Weights of a small transformer language model: 10 layers, 80M tokens.
Each number is 128 + 32 x the weight over its row's rms, rounded and kept within 0 to 255. Layers, rows and columns count from 0. The size above them is the row's rms in percent of the matrix's.

# layer 6 attention query, 64x64, rms 0.139, rows 0-39, columns 32-63
size [ 81  97  75  70  59  79  71  81  71  90  81  68  92  93 112  79  99  76  80  91  87 105  88 112 103 106  90  91 102 113  97  94  18  20  22  20  25  27  26  28]
[[142  91  69 177 197 153 144 118 143 128  95  92 141  75 106  91  78 142 128 106 143 115 132 152 166 136 142 148 140 139 131 131]
 [173 141 159  92 167 159  95 119 155 155  88  97 124 140 104 129  85  95 109  62  66 115 176 140  70 169  90 125 196 124 107 153]
 [145  61 147 151 116 128 143 118 158 132 133 144 135 126 154 138 166  85  71 161  94 171 126 204 127 134 152 137  93 110 151 173]
 [131 172 126 167 125 141 128 136  68 119  82 109  96 154  92 135 110 112 170 101  90 147 100 131  72 138 127 117 182 150  98 108]
 [109 135 120 136 157  99 117 149 112 100 193 155  94 110 131 135 141 159 142 122 136 128 118  89 143 138 126 106 185  99 160  91]
 [159  60 110 167  62  98 157 101 132 159 195 180 168 137 164 120 197 138 101 123 149 124 144 142 168  87 111 180 153 114 126 157]
 [173  23 114  96  98 111 131 145 136 108 184 124 106 122 137 185 227  87 120 148 158 131 155 122 151 131 159 134 121 171 159 153]
 [133 150 112 143 118 120 149 165 160 170 137  68 149 162 145 137  91 138 148 112  60 142 134 150 121  98 136 116 114 167  79 142]
 [154 173 151 141 171 166 178 126 177 147 136 107 103 126  96 108 123 166 141 119 132 189 116 175 110 167 157 183  96 135 139 169]
 [ 92 122 158 145 159 173 190 213  70 124 166 143 123  99 166 140 133 124 129 164 203 216 107 127 116 142 151 162 156 137 113 115]
 [122 204 127 133 145 119 179 150 117 145 146 115 142 154 138 143 149 155  99  96 112 167  90 163  96  91 146 112  64 111  84 125]
 [ 91 168  86 166 111 132 132 124  69 141 106 155 181  69  92  78 113  87 157 140  97 134  85 165  97 143 171  94  68  57 140 142]
 [ 92 154 137 151 131 120 119 154 158 104 101 110 207 127 113 187 100 180 186 153 154  59 164 115 204  87 144 119 120 177 128 168]
 [191 127 125 118 126 132 118 142  66 107 192 104 164 102  98 129 168 131 105 135 148  82 101 145 131  55 148 142  83 155 118 141]
 [185 135 100 129  62 166 175 146 140 154 139 154 163 116 143 136 140  90  88 100 124 196 133 165  95  91 177 148  99 113 126 139]
 [129 184 155 120  66 182 176 165 137 125 185 134 119  73 131 101 141 128 141 148 201 182 113 114 159 107 154 132 142 139 123  92]
 [107 175 141 137 163  91 143  98 133 120 119 157 147  93 108 120 170 149  63 136  88 142  84 103 110 158  95  37 127  94 143  74]
 [104  93 156 163 145 102 146  98 130 116 114  71 130 168 159 107 107  84 154 130 125 123 117 116 121 158 111 145 238 141  86 132]
 [123 114  73 131 148 182 141 124 181 114  95 151 189 148  80 112 139  75 153 134 152 126 103 102 130  70 159 101 172 106 128  98]
 [115 187 140 159  83  89 170  82  62 150 143 129  68 149 143 102 140 112 127  77  95 174 122 103 108 119 129 110 174  99  95  86]
 [174 159  94  88 109 161  95  77 133  99 147 161 174 161  87 143 158 126 135 184 104 104 107 147 110 123 127 131 104 148 144 144]
 [ 98  74 106 164 150 148  96 168 132 108  57 152 136  84 113 175  70  83 150 105  92  59 153 118 121 139 171 151 155 137 160 114]
 [166 137 128 134  98 151 156 108 147 110 126 214 138  74  86 153 130 172 192 124 130 214 123  92 111 125 134 159 100 181 147 105]
 [227 105 103 102 118 110 141 102  98 142 100 149 135 104 119  87  73 170  95 118  44  77 138 102 103 115  89 125 164 102 124  63]
 [132 105 108 129 117 188  59  98 146 121  93 149 128 128 117 141 147 100 167  76 170 104 156 163 159 131 126  45 183 158  89 124]
 [179 106 135  59  97 189  96 161  65 120 139 124  75 150 123 120 185  72  98 142 129  84 148  88 141 131 119 126 106 141  64 103]
 [157  79 115 137 158 223  58 154 163 124 126  80 149 194 104 130  74  81 175 142 145  82  92  85 139 148 123 182 137 165 156 139]
 [167  67  91 144 122 110 150  64 141 116  94 140  86 109 146 161 144 137 107 152  91 141 149 130  98 135 157 110 153 107 204 150]
 [151 137 101 166 220 110 204 174 148 157 158 179 119 107 174 119 138 136 114 168 120  88 130 168 175  87 126 164 126 126 149 116]
 [ 85 137 129 133 135  99  89 143 121 106 100 152 100 163 145 188  99 147 205 138 149  77 185 103 146  72 130  58 103 119 109 113]
 [101  90 185 129 133 135 112 141 100 195 110  82 113 137 150 137 163  96 151 116 156  92 132 112 114 182 100  85 174 150 190 153]
 [ 77 150 166  87  63  36 144 141 152 159 128 143  94 137 127 130 130 120 108 135  65 118 117 174 135  97 128 145  75 184 200 186]
 [126 166 123 119 108 167 175 123 113  73  90  99  98  85 146 146 197 137  83 128 183 122  97 101 148 160 157  72 102 129 158 179]
 [ 97 126 135 115 160  98  97 103 190 114  79  48  69 115  88 145 143 141 102 104 118 117 126 158  87 131 123 148 106 146 125 127]
 [117  72 130 157 117 153  87 156  99  88  54 144 119  92 147 138 102 167 105 123 154 129 125  95 125 135  94 147 153  86 127 156]
 [119 120 137  87 124  66 178 109 142 140 160 226 136 159 144 139 140 109 156 129 109 123 110 101 121  57 125 103  93 107 157 110]
 [118 141  94 150  94 128 142 122 127 111 123 185 161 114 125 113  77 180 118  87  68 125 127 150 110 101 184 184  88 128 155 146]
 [144  83 147 134 206 119  65 170 111 120 123 121 126  67 206 118 140 130 122 111 181 132 146 149 145 120  61 131 135 127 131  85]
 [161 136 135  92 126 107 144  42 161 152 103 108 121 134 160 172 209 197 155 107 110 156 140  96 147 104 131 126 116 153 131 109]
 [106 123 138 154  96 138 136 133  78  99  85 102 133 183  87 139 115 135 107 118 104 160 134 107 101 178 201 169 142 168 164 186]]